Weights of a small GPT-style language model, trained from scratch on English Wikipedia: shifted keys, a variant of Muon for these matrices.
Each number is 128 + 32 x the weight over its row's rms, rounded and kept within 0 to 255. Layers, rows and columns count from 0. The size above them is the row's rms in percent of the matrix's.

# layer 7 MLP down (transposed), 384x64, rms 0.113, rows 144-168, columns 0-63
size [102  98  93 104  89 112  93  70  99 105 114  79 108 137 103  85 121 107 105 117 103  89 102 105  89]
[[ 60 148 135 106 100 111 188 132  45 147 141 153  80  84 165 101 143 118 179 175 111 109 114 117  51 180 137 149 121 137 148 130  93  89 157 136 123 131 150 111 101 164 119 133 123  88 122 130 147 114 115  91 104 105 109 143 193  97 145 131  95 137  74  68]
 [110 123 115 155 119  92 140 141 170 116 138 179 137 128 120 167 188 135 157  49  86 135 131 104 161 135 183 101 143 188 109  99 141 169 134 145 113 176 133 143  72 154 186 145 152 102 207 159 108 160 140  57 129 119 132 112 135  86 152 169 144 129 118 158]
 [167 143  94  92 131 158 108 140 126 111  92 140 112 170 128 107 142 120 151 142 109 113 135 127 229 106 137 111  75 142 135 138 180 113 134 158 116 102 205  98  70 139 115 118 183  94 148  76 109  64 113 112  65  84 146 140 166 143 167 136 149 152 147  94]
 [123 130  88 147  91 157 160 129 172 114 114 133 132 174 165 138 107 142 166 113 144 233  95 103 118 177 159 133 142 152 199 143 132  99 136 166 114 147 145 163 190 154 151 137 130 173 130  88 103 167 147 155  99 177 138  97 192 129 156 125  90  97 166 128]
 [113 132 114 128 174 122 105 123 129 126 155  89  89 131  89  91 109  96 165  61 103  87 114  47 147 146 161 131  71 173  93 151 130 132 175  87 121  68  87 167  92 139 215 128 121 148 102  77 149 139 110  96 128 145 158 141 136 161 159 153 129 152 144 134]
 [205 125 177 147 102 154 138 129  70 116 139 102 139  92 128 130 143 121 121 115 133 171 127 123  72 159 128  78 134 131 157  91 138 151 127 108 176 130 114  99 162  69  83 217 104 138 129 131 198 115 179 141 185 131 130  96 161 160  81 153 161 151 124 131]
 [147 149  90 154 180  90 115 173 157 104 117  98  80 178 148 109 164 136  79 183 101 127 161 127 186 150 152 178 101 127 142  90 126 165 117 116 188 102 120 124 129 105  94 116  96  78 122 134 152 108 130 118 170  87 107 154 136 128  96  43  88 123 186 133]
 [108  89 107 113 170  99 106 137 141 136  94 190 155 109  81  81  95 115 129 112 184 101 128 161 149  64 120  86 160  92 167 137 149 128  73 184 112  96 158 155 136 118 137 101 155 154  99 119 137 127 135 203 155 127 162 116 172 181 159  92 106 185 142 155]
 [ 95 105 121 112 158 130  99 145 187 138 115 126 108 123  91  92 153 152  91 111  79 125  80  98  93 147 133 160 127  79  98 127 129 220 143 140 129 127 112 142 106 118 165 186 149 122 102 168 173 155 157 111 223 135 110 126 106 132 136  85 193 116 180 121]
 [130 123 103 116 138 138 187 154 122  79 171 162  95  79  93 171 122 156 152 103 162 161 103 128 108  57  97 100 100 168 101 152 134 137 163 172 110 150 145 138  76 144 109  58 117 148 138  81  59 127 117 146  91 135 170 113  67 156 160 143 116 179 121 141]
 [150 100 162  91  82 128 143 158  92 126 101 106 139  87  81 128  77 137 182 194 145  73 120 166 131 170 120 151  87 119 121  72  94 137 127 173  95 118 218  71 138 138  79 137 112 138 120 131 175 134  98 113 166  89 127  86 152 143 147 124 104 131 161 137]
 [ 93  97 140 146 146 161 113 125 121 124 137 191  90 112 132  99 131 135 132  86  85 162 113 127 115 141  83 103 172 162 142 139 138 214 133  74 122 131 150 130 143  12 118 111 101 177 131 137 125 162  77 131 117 113 106 163 164 167  90 178 107 145 144  94]
 [123 177  50 180 151 168 112 164  83 143 138 125 115 161 103 160 109 130 105 104 118 155 109  97 116 178 114  90  96 132 100 108 158 175 127 125 112 142 136 118 108 130 189 192 146 178 156 135 171 174 116 198 127 116  57 148  89 134  91 144 134  92 114 111]
 [132  59 121 144  90  92 126 125 123 104 153 166 113 140 112  98  68 149 131 178 175 118 100 161 106  89 193 166 170  98 176 140 149 101 154 166  87 158 157  63  92  86 119 132  86 140 120 143 124 141 113 135 129 147 115 114  98 114  35  99 149  99 155 134]
 [132 121 112  58 137 134 155 143 136  86 107 113  85  84  84 102 140 194 131 122 124  62 133 110 149 164 129 123  57 132  93 147 128 127 121 131 191  96 100 175 154 150 117  91 118 101  56 118 132 104  93 114 157  95 137 153 164 182 182 150  98 179 137 138]
 [105  95 135 109 117 102 157 178  80 108 117  95  73 180 109  98  84 130 123 106  98 151 111 151 165 190 107 126 111  86  61 166  99  97 109  99 153 146 121 142  69 125 121  79 170 128  83  94  94  63 120 123  98 145 135 130 128  81 205 126 134 126 144 131]
 [128 169 138 113 117 117  84 111 172 156 123 146  62  99 112 156 142 104 124 144 158  85 149 144 169 141 133 116 135 131  87  49 100 144  81 157 139 136 197 103 100 157 118 115 205 173 125 104 130 180 130 108 139 173 109 121 221 138 123 136  82 135 109 115]
 [166 133 170 107 189 127 137 149 167 170  78 130 170 121 135 201  98 129  97  73 155 159 102 183 131  68 111  61 106 136 111 141 161 178 156 129 177 156 141 145 110 128  84 145 169 154 146  89 125 151 118 155 148 164 110 100 134 111 109 132 194 110 133 153]
 [141 146 132 137 175 127  94  65 171 178 123  65 141 150 154 152  93 156 109 116 157 148 143 167 101 100 138 139 103 155 103 122  73 124  97 138 125 154 141 120 156 176 170 129 133  73 123 102 101 150 161 101 124 193  99 109 186 145  89  46 175  90 123 107]
 [125 157 164  93 110 136 103 151 170 116 102 141  69 140  86 108  68 159 122 109  71 136 144 112  84 149 114 134 105 109 186 114 146 105 144 112 108 124 121 145 118 170 228  90 141 130 122 140 124 155 126  98  86 178 148 129 122 116 107 110  98 201  46 120]
 [128 165 141 155 147 163 118 165  81 190 129 166 160 132 130 108 120 167 165 121 166 152 140 154 109 128  92 118 136  82  65 102 102 132 118 162  64 128  80  92  99 132 159 175 183 148 120 183 120 108 116 187 111 157 150 110 127 207 130 148 135 108  72 112]
 [103 116 128 135 132 157 128 130 110 142 118  89 129 172 148  73 122 198  68  84  97 142 124  74 161 149 101 126  82 124 117 131 145 116 149 145 107 121 109 122 179 161  93 110 126 159 185 143 179 173 167 191 180 159  98 119  99  92 111 144 155 174 103 195]
 [122 104 165 150  46 113 166  95 135 133 108 168 155  73 148 125 163  95 115 140  68  84 110 125  75  57 144 130 148 108 107 164 110  81 114  92 118 109  97 102  71 142  61 145 115 129 146 132 138 184 114 124 140 142 173 139 141  97 114 189 145  97 154 151]
 [134 132 155 142 127 125 114  98 144  62 119 156 116 110  59  98 141 110 173 126 101 143 128 122 182 129 153 134 132  93 162 138 144 168 149 105  94 156 161 168 130 110 147  96  76 144  89 195 148  60 122 111 153  87 188 186  65 147  71 140 155 119 107 103]
 [164 150 127 108 112 142 124 132 114 109 177 102 195  83  81 115  82 122  60  93  87 143  80 143 110 120 146 101  82 166 131  75 153 135 160 136 118 171 126 103 141 101  88 201  86 128 178 122  93 166 157 121 185 110 138 150 171 113 161 108 151 161 111 116]]
# layer 7 MLP up, 384x64, rms 0.113, rows 145-168, columns 0-63
size [101  91 104  92 101  93  74  98 100 125  76 111 133 116  91 124 114  98 109  94  93 102 107  81]
[[151  94 108  97  99 145 131  92 108 162 146 117 102 125 165 106 119 105  94 168 109  97 113 140  82 139  78 164  20  55 129 124  94 132 155 118 122 118 132 123 168 159  67 104 121 149  88 108 134 124 114 113 156 169 133 132 133 110  66  92 162 113  93  57]
 [ 97 118 118 151  79 102 129 141 189 135 168 163 153  76 141 109 116 130 142  91 113 105 180 130  92 146 138 186 157 131 165 137 102 155 147 119 150 114 121 188 168 190 172  95 102 116 156 125 164 101 127 176 129 183 159 170  57 133  88  72 149 153 108 134]
 [103  99 114 127 159 134 102  73 117 164 149  68 113 134 149 107 100 135 127 113 119 107 227 125 139 189 131 140 153 109 121 148 110 119 133 133  81  84 133 147 172 142 162 117 105 155  95 157 124 148 138 126  68 187  58  73 101 155 106 171  87 182 126 147]
 [169  92 119  97 112 109 100 154 100 106 117  97 127 125 111  66 200 140  57 106  86 157 131  99 116 109 117 153 157  79 120 122 125 149 139 137  95 144  93 147 145 165 126 127 112 117 192  37  96 158 147 150 137  71 122 178 168 142 163 165 152 128  84 108]
 [156 145 117  97 135 161 156 155 107 176 146 119  75  82 161  97 135 187 120  87 146 124 126  65 142 105 129 110 165 154 211 134 118 117 160 135 150  87  75 148  59  95 178 129 128 149 129 152 174  78 142 197 125 124 167  97 139 121 121 166 103 119 124 108]
 [205 100 117 179  68 133 154 131 127 150 169 132 131 132  89  96 108 103 150  59 121 133 115 119 141  73 143 135 126 143 128 156 107  88 118 208 128 132  69 126 170 153  93 167 136 165 122 122  89 190  84 139  96 139  81 103 122 123 159 169 172  97 116 142]
 [196 108 160 139 156 130 124 100 134 118 179 142 148 177 110 123 147 187  81 145 125 113  79 110 180 157 143  74 157  99 116 111 135 141 105 115  89 138 120 111 103  74  91 121 121 121 102 119 145 165 131 147 155 170 118 100 158 109 189 126 127  60  29 127]
 [151 176 124 154  94 146 141 145  89 167 122 132 149  91 161 166 143 152 165 164 181 145 172 124 143  91 143  76 150 139 162 209 142  54 102 164 162 150 104  92 149 109 118 100  92 137 131 111 140 110 143 159  56  86 109 108 144 164 127 156  76 100 163 116]
 [118 155 161 171 156 126 156 170 150 119 152  90 131 153 141 111  89 113  85 149  69 127 100 135 108 156 132  65 124  67 146 125 135 113  87  74 181 147 120 151 135 143 166 188  99 115 105 146 191 202 146 115 124 121  78  97 179 122  61 115 133 137 147 140]
 [133 150 133 131  87 183 129 149  97 113  91 137  94  91 125 105 254 102 164 141  96 116 123 156 139 145 158 129 171 152 140 141  90 113 101 103  98  83 135 115 131 104  76 108 142 135 130 147 158 113  98  74 141  54 154 128 113 197 144 155 157  93 119 107]
 [129 129 154  90  73  92 116  80 107 144 119  99 122 165  93 104 127 102 130 159  74 137  86  94 122  89 156 103 156 125 106 182 104 121 147 135 123 106 107 124 102 187 161 118 110 115 166 130 110 142 130  61 116 215 147 105 140  75 171 182 168 188 116 159]
 [131 139 114 158  97  51 127 101 108 134 131  90 120 100 101 150 140 109 105 127 127 165 156 192 145  84 137 164 185  54 141  85 108 128 103 178 100 129 103  86 188  93 141  80 123 106 125  95 127 210 117  94 144 125 103 101 108 106 157 153 162 135  81 129]
 [136 128 162 143 104 134 107  93 123 157  90 191 132 104  89 152 139 184 178 168 125 121 141 130 171  75  77 132  81  80  67  91 204 135 159 108 108 136 101 179 143 127 142 145  92 110 103 132 135 116 162 136 138 116 134 100 147 167  73 178 162 186 132 125]
 [125 126  95  78 150 120  94  99 194 154 157 145 107 148 116  88 119 160 127  41 156 134 143  99 175 146  88 181 119  68 130 119 145 127 167 118 129 121 105 141 138 157  80  59 111 125 119 141  98  50  97 122 111 168 126 122 135 106 157 140 129 196 171 111]
 [158 138 110 160 122 101  91 179 132 127 131 181  90  74 128 140 168 134 170  97 101 162  59 110 174 157 146 100 130 121 127  97 123 160 157 113 139 167  98 133 178  90 101 159 100 183 165 127 141 178 147 144 151 155 130 124 183  74 185 172 160 126 104  85]
 [ 91 174 154  94 176 144  80 149  87 168  74  66 126 106 141  58  70 126 141  99 107  79 130 149 122 147  98 170 196 156 127 150 143 123 129 131 163  82 114 161 112 107 129 159 182 124 110 114 125 135 140 150  89 159 102 114 148 178 105 104 131 180 170 148]
 [ 80 109  95 142  98 120 131 102  93 115 176 136  96  84 111 130  79 166 156 165 106 111 141  51 147  95 121 165 114  86 100 154 104  94  90  98  53 178 100 104  91 148 169 105 146 141  72 127  87 107 145 121  98  91  91 164 128 128 115 142 123 123 167  70]
 [110  66 122 143 106 146 119 170 100 104 150 215 162  87  81  70 121 129  80 114  87 119 168  84 125 163  80 104 136 135  96 140 139  98 109 118 102 111  88 144 120 122 146 161 162 142 159 133 162  79 129 150 169  87  91 126 147 157 103 181  95 151 140  66]
 [128  90 127 128  76  88 130 138  77  94 147 152 145 181 126 106 175 110  93 133 134 119 189 134 156  69 142 141 171  87 109  89 157 160 136 161 119  95 138 142 153  96 103 129 109 163 212  69 176 108 108 173 105 131 122 152 119 126 150 123 202 110 118  88]
 [136 149 129 135 103  93 126 111 182 112  86 147 101 138 173 164 147 115  69 129  97  90  89 118 194 173 157 152 129 167 154 136 159 109 118  68 193 154 193 162 129  86 105 133  88 118 111  93 126 159 143  72 106 140 164 125 119 115 112 128 110 152 212 135]
 [115 115 149 124 183 107  93 145 142 100  95 128 107 101 134 107 145 118 145 141  89  87 136 162 155 109 162 125 172 176  91  90  86  78 135 161 176 150 189 153 151 198  73  98  98 135 117 165 102 113  98  91  78 106 159 128  63 110 118 117  79 102  98  91]
 [153 127  91 141 184 148  62 118 164 149  92 123 132 163 120 135 134 134 140 173 135 182 140  88 155 111 163 130 135  63  77 107 154 153 125 123 173 110 151 146 145 191 159  85 124  98 130 130  93  97 126 125 144 132 170 126 156 139 185 177  43 178 160 107]
 [117 174 113 111 146 106 161 125 112 162 105 101 132 158 145 133  92 106  68 161 133 141 130 113 111 118 115  54 130 188 103 193  92  48 164  89  74 125 150  77 120 150 113 136 159 132 171  74 141 152 156 138  94 133  79  91 169 101 169 139 127 112  95 105]
 [166 104 101 169 179 134  98 101 100 130 126  82  29 132 107 102 136 145 153 120 187 171 129 129 181 173 131 133 109 132 101 171 155 165 183 168 114  81 103 142 102 164 143 133 116 131  64 142 167  83 151 125  98 136 134  65 106 131 123 141 140 121 162  95]]